From a checkpoint of a small transformer trained on Wikipedia.
Size: width 640, 38.7M parameters.
Architecture: LayerNorm before each block, learned positions, tied embeddings.
Training: a variant of SOAP for these matrices, 2773 steps.
Each number is 128 + 32 x the weight over its row's rms, rounded and kept within 0 to 255. Layers, rows and columns count from 0. Numbers have three digits each. The size before them is the row's rms in percent of the matrix's.

# up: layer 2 MLP up, 2560x640, rms 0.0498, rows 1278-1377, columns 576-639
# down: layer 2 MLP down (transposed), 2560x640, rms 0.0459, rows 1278-1377, columns 576-639
up1278 095:169201089140137156125139140171163123118145097104123054170103058096133108084148144153163134100150056155117082117105133103141153105175120145075132214099085075118159222141103098097157126157108117
down1278 092:106235108149117125080127182154123108195113120160120191165154147056159153159102160083132083161126152126155145131146138119159070079089136153095178156118117164179184109106193170094107139148148117
up1279 095:135130086108063174119110165205155130126098150175119138095112139187101136131089116104114064167155164134130172181112150120189144117156119098157166175116098094176117169153065175146137084181161184
down1279 099:160182124116077196169156161128174108131104089160089136121106088186074093132157180139097182121146172110138106128150114139090157138121130174141126065128113037130142153144138204106141108107116143
up1280 097:137163157134125043133152169180096146102135140103211179133123126087131196100136138111109198066181199116116114191160109097129093113158161169124127122125160110113108133084138098153131117097133122
down1280 106:143081131128164133163066123148074128137081110083109159119100148168157143114133123091129112172147113174142132123083130104098135115176116125168115089131069167127109107122123110189146183109160113
up1281 104:107158118118179117153101064149112144121089183127088132160070119074080144129132153127097070162171170182082117136124127116133102170177202137131139169080184136081159151165059127121135147167112116
down1281 098:146101134094100164084118151120088130116096198158135118079124135101148154162114107100158144133045145119136156144100100148094081101176090112154134108147116094079124127095071158095140163186089157
up1282 105:164122205186168102101135061112182136101080150153115138109113153128124084130096110098157077112110120058121165097172108128097123114091095114090135160111125131130113093098079110138097168147165103
down1282 096:138129156126134126129166118145097129137071160120117124067118134094110144100120156079163107131141181129130107083145172136153156094056101117120175106122167089158083104146169085172146128094145113
up1283 101:112116140109101095157146177167156165149124140136132101130124083199028133093178160168095113126169154142125070127115087128136106098129153104159143156134112109122106118159159163144134070092157147
down1283 100:157118135152140159177125128150161107134098155139089083179145107146117169106205146190163124102138153098135120131169120146164103109106118052121122120114122107127107135129090199172148172166122160
up1284 107:110091085196143089081170118102152130153161169212183155117112226143120159129122122111114130162138144174115080119092187115155115115097143162153120119130138168133118077106129109115145098116127142
down1284 105:141075147136075150113113120059149098163135124153105089091125094132149090174165130147137107085159123106140099097100107121142119156108188107114130111154118089123154102143056154142132145147123138
up1285 105:147185110164138192145111158135105183112118121159093165110127157177119117134094116100125119145160111113146143128158168061100113145147122156150104185115209123074130132099153148127132117140122173
down1285 097:135115115103129134122113085065143082117115118155186133082144197117148143188104130146123149184118124186076140116116099077127085080148165137144109081119163093116172135131133082083126161121153089
up1286 097:135103092085109129140071074139139111129168084170097099146130120130100135085132130129146126139113155096149071167130142163187119137087153099094136173162126138104154084145102103157140132179139077
down1286 102:151072173134082106197122157131135158070090151118136157130093134143132083166137190155128156077116079130151103085087110161140119126104107126119126130123076142121139157139130053135116097123130110
up1287 096:152145136143146137116117122162137105064105142086086145177132088113137100106158106107130112202159139155148073121095162126173063120129113090132198118147083089124165111126121178173098182159131157
down1287 097:060189147124079110140112136082161133173128183124143176116111152147116130146093176185078113162170133162126106159131153110125149115148113145141119138103101124167098118109092063104143111133141133
up1288 102:116142202088166114067110129129086096114149121146069104166170105191173134112147101109158066177128124090102151122127085140108028140152159173071115167139174136167079115133143149091156175170174145
down1288 099:097130088144069133115132202078189152108166110154110124135125116140099141134092108122115106093077124168128118088079162083105186164162109083153161118155139172086145150149063135156104117128096126
up1289 108:134126161134088143079062118100115141106132147161135116187134109105132101150100125118077160090120114122103185090161139104154183230151103148100055119072122153118169198108111196135072104165152128
down1289 090:033117081136139115166165095113101101104089121150086113144100101136104144096106099148147090108070132106126197089117108118101092162135143141127091109099178088127093098116072029140165174087129129
up1290 095:138127112074178098113166097155124115135105115117102072159120153112111142117143109135093118167096134070147150095128165172161124076162106123119139137077167114147138197131100101142193119064121098
down1290 102:090136138152218049120142153155147091148111131084125104108136099134104148101105144068128186150123132110124066142135149149125156146129144151111106125182108110080125110101126119134078171146106123
up1291 092:103122100149078123182146186150112145163145109200104131129055099139109132182145155145130123169120043095128151114142139116154132110231153111188083098168117120167141088102149099106141135144130130
down1291 100:140134142158111127089140150138141131197111152103216114086128088094114081142117070115117085156171180151164087122160110090087189148080128161134165122098124090148144111116157134088130157065141078
up1292 107:119148163111099080105157081143071167128104140099149120142137140137134098059101146159103117129076080103126147156094128082126104120172121151142149125101113095133066113095149037107172140154076120
down1292 099:087130113131134143122140171124153123168151128177137168131100118096163115119156156180110142108167174145117126171164098108145077097125178165097159104133115209197133099146122124144134176066118193
up1293 110:142198169168114134136119103132200146128105136122096110142111168135153112101060094081146158141121168178145111159120196092124129092128112106165109161166088200108122138138104117159105098110120125
down1293 098:117146122178077097173135099142160109110115129097150154096085124126172131133175075153224154124126148160084164138123092133125141125117143169162142160111099144149086127103165125143196082076142181
up1294 102:174090148084093118142054151163215162136087143053147130137130115096118146117163100095160106079101107135131177098160157136169086145078127127152030109153151174129176093190105109105076149060141125
down1294 102:112176114141129147112144105122029122150152077160093107066109173124165109106122160128120075098155104164117108091121125135110176151140154124138134139147147179080123085131159110179162183116112126
up1295 105:137088076198204163164156115112139169160149141181118103121132048168128139178134174141122156199129162145130116117157099153177126110165119067128109098142167130178065168126115066087109176087167092
down1295 097:182102140129108101135190160092169090124119208090112156156081101123102116156146117143148144111104102082093155149114131180125130167091166200181076140080112156137156119131138152083193127150135138
up1296 104:150085116144138096119146078162151099160121078170101154142151121158083098142148136140156135117104105152103147085131122105131119160115060149150070165111133087115124217147178111101053158097115128
down1296 108:073079149144186105160014117148047116200149135115084095149099152118111130115091147165107114126067156128080151109146136092121088109083131129141135176125134192098134105139137097102115109100179081
up1297 092:089137141141157088105165144129152144157182117127107137129187080118077123115120210158162132188115154135114120099100172153046080102138123082119125104100158079166157122124137106110139079109160114
down1297 092:150123142142117063154125054136164108084091117129136109127108122113128107104093067099110099180106062144190145099095131118146166149160177141122135105061095112197130105149135123112153141104182097
up1298 105:118160107182091101093148110151122106171128124136071156146117094155121126150066121149138112130147096133122133142167204107122162166151105124108120082126098108067126197065069168067120148167150151
down1298 101:042162134106071110129125184183110128145139131096111127172177148181060138169155093130096145170149150089124131111125115115145150141098137156196127172118105151130140147166154129122118095150105070
up1299 092:149113110070173075154155172124129067125117107145099142080154121144151157208113104112098132180058091135156045146155118052093170071154114157156139153108146152129163115153122116126094110113158137
down1299 097:097107131138140114124111123130153119205128145139146127127109092133135168162110146130086125150125158096144131103096070122127116172141113100111129116175124074151123144108069093137128104138162178
up1300 103:148101115137117129075064099186107157120064120117052074098113133071167082106161118140125111142109179097132149080169125184105086153102106164095138129159059113081165147105094134114180137088149118
down1300 102:163081134159129131086155132104139206122148144158116123185064143154180149134131135110127121161163124124142154173130164106139179148146147145153126136126136107154153100137113085162172153149138126
up1301 094:105130144118077140177155160106079187162137167117109080112161194130113177145141156146123139218120112147063057120110140121082206116102089132099118116151114071193122102082154086164126101072181102
down1301 093:163186112127116116101126104026151160084129120134130081123131192059145134215085139125135173159132127125186128160129100095155096136145166170183157155158210075107103172112105084132091101180086112
up1302 107:141103091137172141147188082140118104144154099179120142099103119142108120153151087127111170186107108122162141069116142114163121131136133059070076118133088072132121160185136078089180110109128151
down1302 101:077080148101086142077146095134161138139134104174087133180132157130060127141125140113152133077140082103144191092126133122115176141098075142169140119121124143118123183101128093136164140161177152
up1303 095:132095103160148180092130161145142109159156172170091150077107149169119134121159085052158126139139108093077193139149132115126160178132116138096112126094104083081085139103117058107130146100147073
down1303 100:101171068127116146080094179138171105098111169148082127172124112091147140127159174168193132060141127090127135114115180093123154119111107166068139098102168140114099157081120241194160041163173128
up1304 112:156084122094104118126098122142128106126118144097154093094181133075162153139127134084110164131087145167153135145182149131215102132110128119071091172169107117182159110076114126123162160136122141
down1304 096:123076120158103132117119087149138131112136191186155136156096147103183114159095112110167155142097141168149143089085135119117114115131131072092074124130103076096144152133149079078078137140147133
up1305 104:120132127134115126166128135098114123189176133191122135115114117166149030138194154115076121079165111121109116114150129129127140194118125204123120124138123117115038091133125204118088159130125091
down1305 110:139128156071121105135068186077117140094114093111078089125147143207188153099164121127155135147133145135104113163074131158135152121139140165165151209090131151125069050141168119122195086108104157
up1306 107:127131124165150138144067059138138060158143157108153100241111100109117189220166143199170153147141107148092099153121087169091151138202139117160136167123181205096123127096156151104093111157117195
down1306 098:086177122074114115119083135139125110167134094132092147128101156134107154134176102109076136101132114154078166206095151134107118143159147180133124167108138138124120163115100099121120153155149117
up1307 089:143095208158210079043095173103127130104099104150078116141124149155126066157103163137154089145126133099116141145121143150111099137124135177130120104104151080106128155140092068107089133153144117
down1307 099:101130159145132108103134147147143149126137104125132107127104189165102155092114119102106097178109144109074086150086114135042213128144194108137120184114150164106098125129154147138133142109171111
up1308 099:144155102096117099079092177101176135101148130110139143153093097102150135126139109098107063128189168140130121134109095053150125159124074171173099131130113138114148117158161089128077136131086171
down1308 102:089119139133137182162095138171116162121155135087116097145126095107087048129083167131152114134128131144119177118098130112165106122144165109140161115159125142168065090118117173098114112123135121
up1309 106:151153133098110117142075081133148128097114139091166127204166149171126106168175089155176155140093162130115051115145106111140190161090178127098136095125131071099153173162107090151161138129132144
down1309 105:101081110159106183104042088097116178090091152112153183153110122108169130126153099133101142105114147081104107127068036156139159140064088141136248155101133168071153135144067150108133132135118170
up1310 096:140171119147081106170160085075153150094121136118132186155108084185094103126130130114179142143089156173151142160067174205077083151135151145095117095123127143121127168159149089170114127151165114
down1310 091:089162112069153108109152144157118115164125064165116123152115152144113118167096103133111123096161105157117163119155089105164183164078099159142111126148114151134174092160128215184172120185093116
up1311 086:101140137130090107086131174127113100143168080172173121101188144160124161164124087160161125139120105144069049135158128173124148168184141112124095101118153089127118172171137082091167108158105150
down1311 093:119167068155130102190164158130135144133100089183095135134130087101089142114103107128152142115125182140146130066068132135139160148122150057164091110120157122174080080159054132138167125136152117
up1312 099:116074080082132137132120149127169139132122140091073140150100109177109093129086117099131138132151118134151127210153097158143143143091149131104198088144108212132115116136116103144144111176064098
down1312 099:092132122124100161107146116123121122079168166133124180147095114124147141144072107088192162102086148145150098105119136135108081076142123147114136106130132065150163109197139130123129178138100096
up1313 104:143143190142135099122132154135139124127149067132161127121162170083129115118161112094119169112187139151179130099098119179129141137137136092108111111117163092140091135062159141102100091164185171
down1313 099:152133095034072117088052137145108121148127132142152093097122142143181098116105176079113104128104111130134130126146081138157088091133094075147105133137105097164161148147125108144151125120151119
up1314 100:151152117096118094089106155139144134104140086109133101114139104184121082118071121107121155133117125121102084168106115164154090124221151126156109146118169140169172173117108172160154134104116126
down1314 102:091125107104148141082150172124199089149127156075114132162087158075091147192135174128130147147159131147113144153168159126122117134092108092190103100105117066138132133125121057161120124159137114
up1315 107:149077105128121106101189143176148096110079125148128125188162087127110148107140156153121065078123116185120146131144109123120106121121128109058121092114133154120162102141108129076141120132099123
down1315 100:147133123140149080125131126157156166136184128076159091107145109160100104156088054108057105144141136098157137175123089133205122110086118134130156139092155131162107074136117192171148106177101165
up1316 098:036148097191203125145171103117109130135112127082128140142112118138098177127086167176143143134137181109095082153116136099137047117121114139126084083096097153132180116125156136114086158176179138
down1316 095:184085172178122101152155081090111123122172085145088112121079187147157124151147130182137159170128129144123162131157064134114154189153162073090094094121147100157139201137080169083123090097116149
up1317 103:084117143163105131110109107106105123094106144099143091072125140103109103150167148130162124119090060071135172195116136174143175146117079149135078071079138089112132180129180140104088172162098071
down1317 105:196139145117052086185116127171155150150072070094120060104146143079112112131129174126137134127093149143118167141106116167149159099087084083088106079176111165194151137083094151111132175152151127
up1318 100:118165134112094092149089142130074083166132102140152134118133156144086142088130140186153094087134148106096109148117158129110097115150117094137151152143114105206094126191134096149098116143107122
down1318 101:122137150116128076127170069115138158193142176133155153084123130085138144129103064145121107136113138162121130107146123119125144136150144132057139105106080185092099179117133144162154095126123178
up1319 103:172146114116090129102075174235079132061173084156080129126155119110102150092140115117133128150137080108143072139136129081177164077112121131084094125072125155142157151140142157145091115126122141
down1319 102:102130120118093102184100119168093111159161133104139159109113148151109132113140148138104153148115163074151140100137145102159160146180113106152142109123168127150119125148087163170144114117149172
up1320 099:136091046165114067155178126133190126102122067122145071138133101170146165158079202144151034101128102136127107083154131136103140114082115136122100090169173096133140171121181111126116141159146134
down1320 098:167112063112141052103063201098111130168179157141102150116147083135173117159148133140151088122159187089143126102131143108096202145126123177154105106116229129113187110185134146152130045113137129
up1321 098:168192132074161101145129219144087114143108131127095144074120119154115091123128067147081124121178125095139177101119160106117123171115084110094189133156096094141141169118145146156121111107160103
down1321 098:165164139086160117143070141099179123204123139079085131181134137107131099101091112148086120104092135132123135138125183070126097164164161117172159099136086133164136181156071144178074110105080112
up1322 097:131080101185126144131115098177141072179138065145100153135158105102104116108144151161110101194125081086186126083110081116168138144213086089135096140142169162123099077097131176122091052123122153
down1322 101:206106140087114118166128096054146104076102120141122138118157149107143087107125107135150181096192087147107144151107141082093125128175149099143152157138142160163188142104127124148121138141149144
up1323 098:114104113091078187104129137103035120202104111125134160093148185121119099144093096118122109177179170131146138142149095097092112180115125148153153150120197113106143151124169096108157105107139136
down1323 096:111139126129148167121205116127082208109108074170128056088126109144114149163138120140137129113130134135201171167163120171127191111126113127095165063136098058194146096151151149088086112083138116
up1324 094:120086187122197156106116130128157118103110130136109119088097171122148126143094200118097157078116131181089085164165137140189131091147126086072121127068111153144139144118128109076121198092080101
down1324 089:140146104101157135115107075158070058154078102117155160133096088119153133137062104157148147135145121111125050063145163069152163124190167106130144103160153091107109170149120137161150095115091158
up1325 096:084147123148154055099146155141146087145065133132133129088137093120124135128165123143128139160059158127176124159084160159154120185163118148138092146134163168169140127163139117109074139163158185
down1325 097:090142157134110142184189125140170162112140151064119087135132161099112122099175132185134173099089056180175075034123060074097117157110148069129090078122138105116163144167130139169140042078134084
up1326 101:102162105112149175142174168152090113151176132147142163115146116123130140078071070143164114086138146125129110126139133127082101068172134103121110131086136117098157132148114111186113096144151188
down1326 104:105081106175172120137126131177110092095169126158127121131110147151128132120111161151149088161141117163126099123184113122158058153110134117143124118118141076024079127121138149126179088142145057
up1327 100:091154107165191132130088186127137135143099135089082134117132092110122118110134114169084086123114142129127140142185122116153217161056095130130213123079108140148112089135121134139115161063147118
down1327 094:176171138116113144102173149113130099098130168141100127122135151145124088137124126152101126149103074179138103097095119136100137136159137105109128089129147109123132141125170151126125077120128138
up1328 111:183090104112119124110109101130145110081110140163182180149150191175133115161110136049066146084101147147168083126130158102156132152149194066108151092123128101086110106164133106091077143092140095
down1328 101:135142135158168152129148126132122121129125132135076066126129127102149082109125160128128169094168118111128101115116173158152149140167130217086150148125156112130141126118098089139157126079121187
up1329 104:158104159053150027115162126074062124091145194108105120134152145152172060144086086141148147143132141148100111106149150164178113188148156132133080138115125105139111140169091127131134145158195179
down1329 103:128110134140113107077148122185111097150140130082133131125138088122129138131102196114134160075114125107182131189148170143124146112119061095144152134162152168118066061184157138133085163135074175
up1330 102:101083132146122170101117152056122143141165129053123101136146137130145078130054079120103127123078107100139103169139102073101157089166183091053138099099155141080144093052181143137125159147129154
down1330 106:165152157166179153127123102121095092085123147172097083164081167144128145109192094119123072103141118138137060150075170161148189105181090090103118136172168129060120146236076103126115134120132131
up1331 094:148099127103167158127205160149136151048110145135143100147112097149105130133072136143177107123136139128171166182073107167127110166147106095129171124116103128175131068125135136056134134123131099
down1331 106:134175134140118140130071137123098059047104126154117177129140168096140139145096088150108166111101169133141086122165160118177111079168171120171065130137052080126097095085135121109062127207149122
up1332 094:131117162096066083087134144091203116049144088073135099160146122062148154081140143076105115108141126130163102147136158102117128118065142108135146104108086133142132131101142115128155065119113173
down1332 098:118136144140126157140138121144131127120109109098163099147156131119131155161118179180100140113109121188096109164071111154067114061154152167142113180154148132150103164140140136160108132111095108
up1333 094:140116162160155081116060170089164117167160103148097071108171072115079164085131139141119124123135129157109115136173090095120162089147167046092178144132166149083100141120147168109131110139142125
down1333 099:104113126120092108151105108192086102099176138141143123139204086122075127185109139130147104164106116084153133145127096096081088205126175118172175087120114122121101134085099097121184117102099121
up1334 087:076173106113136047117064101131114102158165095101176101119196081145114167133146102087128154134110164106145099153095090106107132121121098079090155173078202107130130100166131121123106162083099115
down1334 100:166107130129125143165120117134084097121145144180118130119161201140155119092128099167087038096145108115162163123062073137143093152131157094089121108165087095106068166094121089115124089106075145
up1335 113:186078101164126128120171082179142142136058162167108132108101123147164128149089170070106115134107132162078109099168168171155150161128090156050133101056047118167137102084148144126218063152073145
down1335 104:169125111121117157117134109115143149132114142142164155130125143143116156142134095142149121172080110095166130127123058149113114170195112188122130126119095121122181109081214118116084118124173102
up1336 097:122126128180118115063139132089079139089107116148115126164083142146097182135159149145140149158109151146166094180100158132188107061152086138140050113129119080181111146123119129113158143051098125
down1336 098:148147121136104104163179168148129070130080125079107153132124071107097139081117192069144113132114160119172119101173052097129147159137122070160121158102110124109163068099126141161169172138038177
up1337 093:078065120152139139131118151131135105097160162107142119153100157058081105079163151043140138137129154128100109178138124120137112143162119129117141124120068156141086132121169066187110168159154177
down1337 103:131171129167161116160145200075133146126144153100064149127106106099110127108135116146112087125146097154094115165122139151153137101102162122133128109116121149111120151158078134123144097052162101
up1338 091:135093108151099139031114158114214140124117052150148115139138099146110069157088128139128080061116106080135170144174155129142123100080159123114160095120094136190129110155135109128138099172165100
down1338 089:100117104133122149159126136120105100106163148086108147113137065133222119107110095164129164144151157132147140163140113073108171098132166130100129139148114107118102116087169101142135136091116115
up1339 108:174133175153070109119171081164218054100128113134108119104015162149119135105173110084161187138112099192133158116178085107099136095113133172080105126111108052184133158076181182133215110035145117
down1339 103:129164073159107091124158210177109111091087077142073202146158095150159195126154105121153052146128102103106102097157119093105132177133145135157071111147160111087113159091131141121138111117110204
up1340 095:090163120113143077146114153151171150165097122163097114081064145132134132103148085207089151123108147194124103174182125180105168034088119144171119139148137061117126110102149120108176116129163128
down1340 097:123152130140063137170187126192148127081119082128140128142132126082097119171147101115176096114081174085121152129128114168155112206155158093159112080117127156090087059093120121054101100172129108
up1341 087:121124174118086118175104152116161107126139128160137077105118125054131158121165112165126132156123118108116126115162126097077070112127170150167091124115143138111141089159160164116096124109183152
down1341 098:137189114135102127084131175091105135145116107118068073089090153093120117077143102167149121122138051124113092176078165149125129105168094052162122130182191119093117158117173137146087127138114146
up1342 098:178089158156082138119116112169099118092146149117127050046120122132161120152114167133142107088094091127152129133115136130082132069170121155132093109100117118164116182123135115122127172160140155
down1342 094:088095102124127160122195158108147090098094087162058113064174102130109120170096131161146090186193093141087088201158150115167119138222114144127146131112130078137146109197106104073149177139119102
up1343 099:202101107074146185147132194151167141176147093094174155144110125098128066117097082117121210160086118091158125080130079143167089079089105106154114125128112131200102160112114132190105126156144148
down1343 098:143140175111101134127132110167146133090065083145109097132176140183144127099138135123117079129128149128121154154099178091110144154112169106098083090136184077081162116161168112081160063076123147
up1344 086:081178142161121111099137201173186138056129104148150155131143114130083153188142068094190124111129123119148119158115107094128139116115148158134105111064211137092081161098136132101081088130103113
down1344 092:140130122160164143086179112181138109146142124112092134202134110195102121143163164112147098139159174106150144142084136123094128172100118144117161160148116160149187049172151124139117147113139126
up1345 102:155164103142117100120095091152096153125127147153097134114112168146178119122151160084120225148163188195091157148139117106142155121097120148152107169121096138121088146116093086140173115120129151
down1345 102:068083110125122152173154165119137144121211089106157124168111119112150110089136161165111112124076097177166104030148034163131151120140131128114125130172113144113110131122153177128122082165095070
up1346 112:125149112119140134094095117111095170154158159111156135112152095081105151120094173088083176129108121107146172114180172121162115133093179101121167140090075164067176096131101094112100093147152116
down1346 102:100143161084117067117164147137096088169210161191090166124157121059154103157207104130168155113084170134107129137140102136108079114166161184071087072133101129168095113108114129076149137128144092
up1347 098:115191110168102114119076157098130166179118157101099160127176179125143133082112118148111077113105139088126149104058150097078146160086092098142072126145131090152157114162121154111126072128175069
down1347 102:127082131104131111145187108088069102100157150100143163129049126132171125167156085113097157158075123088165110117139143110165152115140138189087123101114127134154098170169169125116134149133152113
up1348 103:093206093158108116172214096171108124120172078107123186134166142120103117168177120142149055063142161096118164153157112131145144157095107098122067141122097180160117095109084135135087117132139141
down1348 099:042177155174158139086093077106160102161154135166121103118116137137084151138132078158154139155126122152104089070120123150188075106142125217168126136105165124169109138128194094127118148137084063
up1349 094:083167112179135136157110032139117126137121092095174108163120107143106129179120189062170125168135120130121134129130182071096121122141120093122076173121127088151077116142118093102163188158097135
down1349 093:162085149088038116106187142089155176164132153137124148138141163166106137177134122184145166164119198131174149149178061097138173079164143098108134115147125144105127156090137180084081174120171152
up1350 094:102088086160152154174106137134153128156101104079179113141083143176130089127126154081135149174086114153133101101094099101103115114092142121150165079150106134179065154082162152143153144109170100
down1350 100:124070111106152116108154165150126118152133123122101133159114099064191176087117157087111127170096088109114140108076101161104077145170159114124154089126128053160131121067195129022172097144091124
up1351 099:074093083155074125159071126123093141208178105055098147132127156118146182110169125177165168157130080141137098064157166140147116148105134149152150117130168139167134115080163161109139087111189123
down1351 086:161176154114113135145129107148097091129078118182148115170179099176102127167120093124160141148198132156098139095109146131140138121165080090130119116144051107157118162154114115144099086155144202
up1352 093:134074117125073120148119141163131155123099114054130122164092073122168195150173136126091124116136120134112117149133142082104110118153103118129118164118114120144178100150126071117105143167152114
down1352 094:145114188143069118145085099120073162135163103156161160152150180164120108119136127125115128157178161134142137139072102193144118122123104101121085133157129082130110113088158144139094122108173146
up1353 096:092109139129097157121101119126166136095115138146085130199133170156124094099142171154156121106123133111066150148101080107157119107120192103147114091120099165135132111113121165137157103129114066
down1353 101:115158169088216126099095185109175140155056209122100164086095067098157121157101139103113139115088115112156088126185134174163134142110143145106118079085078140157043112170073136149121110089134162
up1354 098:101109127160126160123137163161126080095092105104079167125143116124094126113160128159173184122089104109093070162126111097148101166089126130120076177140102164121117178114132051137129137139100130
down1354 095:142175105108133114136127106116125133129136119094101221131099169205103122104130115108153178113123058168141110159127115139098115130112061156095146126156120086096181142119121155184093140097130140
up1355 092:095114086118124056194129144097142155142083174172076144117132145085092057103128161142154094119130142182167083169156169099085157121173149097156124161091137099138145136124118079152137084144133168
down1355 097:150130113124126116064182135133151128098134086086106144099183175121074170135140124085107057062135133147148161097210100142151193150099123130137118166083135122121143081144103071141094104145126118
up1356 096:094159104108130105092097139108179117088088111128106112126084123110124123120104148135140124129144091116140148162122116092079192121133094118140152183181166110127166206094102127189149126103137105
down1356 098:084130077120119134097115133158115147133105068117157180102125125141147140137127200077148114088151108161144157119138099086132126163159141138083172152132171123095105081125118181132142138124134108
up1357 111:175112155104136187157117089082091181086094074104150137163161127178111014106233136110181132150091170131101094186139138138139078067122116126087152157121132134163070171131166107107120167098135101
down1357 099:128122138058170130107155077082139144157136122181106089120113125123132184105101066151169132169100144071146132102124067135113157143179134198126118102203203117107139150160105084115152121087103142
up1358 086:105125171090132081171113169112145176124105137153082110130154122134127116154155196187137120136109211135177110054161127138134141084130148139096120158132147132169079125180195147142073065126131159
down1358 102:146155111113178142091125151153180179122089119172181163143154127089105082097153082095113080141128137190150197114132180127122098143153150076057122131083090126142124129127091148158084144157086148
up1359 095:120088095116105108160105181094136131098184126126143088100175157175075140170126159105134103168123127165158142129131153184115077089102073155192207180147120137123125191177154113150155189085112107
down1359 105:142147143137150155174142114160132117138127136104142138078132108094178077116113108153163037101171135160069155133106167111125116106133158168083121067123149162131166200126179059155136081172143115
up1360 101:082101129092114131170153140142114131180149152119148201085145134133178114110172159136122203150119093144122172185120167123071162154142130099086168172113181118164145127136183118107110142141067192
down1360 095:141116188155120143120109122166143110143134138146118115133157137109046090083111122128192126092154178116093046087194102105113126119092116122160120118182117107109117092077109137138147180156137157
up1361 094:120121088100137124084121172149133134139115073095102082092121114133130133104121134128181150188143121096121086142127103200136159132105132108137111184085101092088147184186143093070103157131118165
down1361 094:103172104105093123093123100118115098147117135108102147167145127096087131132113125176193142132119094164145116093155113098159152132135162118114119136110114153155164141103104095155154138107114187
up1362 091:124118095122064064117078167144094085157159119137105121174143097125142118144096091086177113160190135128092119124119125143179104097070084143148152172077166156125122175132119156119178095130120128
down1362 091:140178163144086162171171026121124081129158094096122080123097159182133117157150108123119157120134102141144138144080136143162156125143161156146075100174157121095096111149142178129177155119135113
up1363 106:139169120160201122157152139120171097170165183106060145089133148159116107095108141092114106077105029156134120158136154123155177179150101158112124164202152094126154138156102094138101164083137111
down1363 109:125194076094109184155130116132177177075172164103147153117132135138149087132131074111136171097154107082121102123161116117096141159150185098080193159161178151122073096085133169148133095079146168
up1364 092:110181126125105136140115143085069089148119131144129113154133134134120102085116099089115128136125188112071138121124175083133139097146090160096135151152072112113158170093145134156060115117153130
down1364 099:154166082125136165116121103123141126096127094146139125129178143105135137153088120111125135172133059106102082152099083175108096124140153091132127143161198150152120119129188127088124142146103115
up1365 096:144127142142120091181095103144109105148182089120125075130126141105143101121130098102183169146125100137183154096103154109146098116099112168148104099110103099167190154115134138175128085053151126
down1365 106:079138094183220117142095145126162148171150113118094143117083134144118120138135127091182125085084098145140189132166112055121135124138115148121174067171143149120147085151200124124167140105131157
up1366 094:121123075161137098167110109153196178091033114165125122147171126094090136094148127130138130191185111158167128180162177098129104159104071125069140109124077083154136141100150128184093146078192181
down1366 100:169140154114143156093129119120138148134177102145184161162100129178150109101136060160120131108183120164143098165134119107082132153091147189156163079124142158167143172166147115155160153099093133
up1367 103:122102147128144125102155102114109145086170126144168144141157098184152077085125115135114152144130128156151118101085162152176150092106093098127145135096164080131190137065143099095123069118121074
down1367 095:128085106104107181125103133060135131158097113137095088098145132072148100178121170094047089090109134137168113179107166099147110194148155124137130124167136160113133116104124161153182138171184145
up1368 103:095122108174103110109137161119146085128095229132134107152145108156053138173093111124121133155117114123127108159126130096157116159091138139138155117131137166159134177140089120109180117140093131
down1368 103:133097120178110151117145134154147107094078143104106137158040166103145141181103135098127104171049106120172155112103175167049133081079174125103112141112110133101105135104091090101129161093101109
up1369 104:170122166148150127099116154147131132134119130093162152152128155015096093120095079113103102121106092154131143203160114165084110112128157071176158108112181176179138111124062142102106128146084077
down1369 107:130114147105168114102129152118153130114134139153096144184154147138099146073107121166133117128080106138104149171127137141126135135141093147145121125114160086189133153118123164161158146127123115
up1370 079:104135114141148084107117124132184130136143127118067079097156133129094097140151123114173100084088115145091116105128098107175171049139163143178135091149050135159155117153148130109121101158213165
down1370 093:144152090139099154110119119136129086149137132093151131104145150143141096113098140072099128133151184083179127188157134053112142119100140115207128139155162135154168105082101095104113147073134095
up1371 108:065153091140145142110132078084104137103090112119113105133087055076089158100106110078167119160150189145165068223136119100144106131127196139128071146105134164094096142111163074139136143129133095
down1371 100:166160161133108117167148140150122167127138101140043116122072146081113147108097225128135182076126108115118136161149147133147075116134088096117168126137131147116091152128127091102144126138109115
up1372 089:086091133157158128131162165120079148080119126083123163078126111143129107141130158115181154140178065138132148095125124146120133107126194130133146105141121104184193088090149117138142131092195136
down1372 104:096139171137165182106098120147137127127106112129117123067180044129148098118121135150110169182168139084145124081142149099142175115124130188138098153049116148159135107149157078079144151129166177
up1373 091:130154145133153148150095117115122109160169143190076061151129063177112121127090125143142069114103130117092109181165133132147151055143120139100111171106156147072135123141153109156069115155066139
down1373 096:096093118135084172118118123176115080119168152124110162090124148129132149156114087116080136098146085101192123124084100107166166168147130144128125161098103223199108153099162124140122091157088119
up1374 097:122102153107167173114125106139173134152116100111110143127200139138111116127165178153107131143087141151067124114169178130176148085072119115164160117159167145076117104115128091164097140125155096
down1374 099:185159151101125091079126146101155104126064114174124125143081083139112102169138138127107097118107161115150142133133119132124115128181146130151092093131106134124121041093122182140178104128133122
up1375 095:124103175123163158089117170084167132104168135147138154123138189202169117148139148093100176118136123122124104140144195124162129125111194122199077120149139139127124120132123163103170145059166162
down1375 098:126130111103100121169075118164135152174078165168145077079108150118115167067077136108087093136163064109136136109140117151085132154156161146126111114166154123114131113166119116147179132101111135
up1376 103:157108164227103110087132144147103117127090143146119139121135109124071138155170183058078145102105126175119147178119111148136163155142132169189117055123125131134114146147062151110136102135131065
down1376 101:148104165210146137166083097149169125107141088160144176135168165124115108169166094074095206119119118131054120107153178187110126150074125126079188184134125150136154119161139119156184153143099104
up1377 097:126117060133116088087115133135069146084077106063107125136157115093144097111152158123096124155140136111125165115146142129141106121169144087115113152135137099190178118178098208126114125090087165
down1377 099:123201184143150160128101116100143161215166155126153140196056162148106110105157090131093094139111123099133122138153154148101102087139121146127135067157108100155173076129146131150182094143146127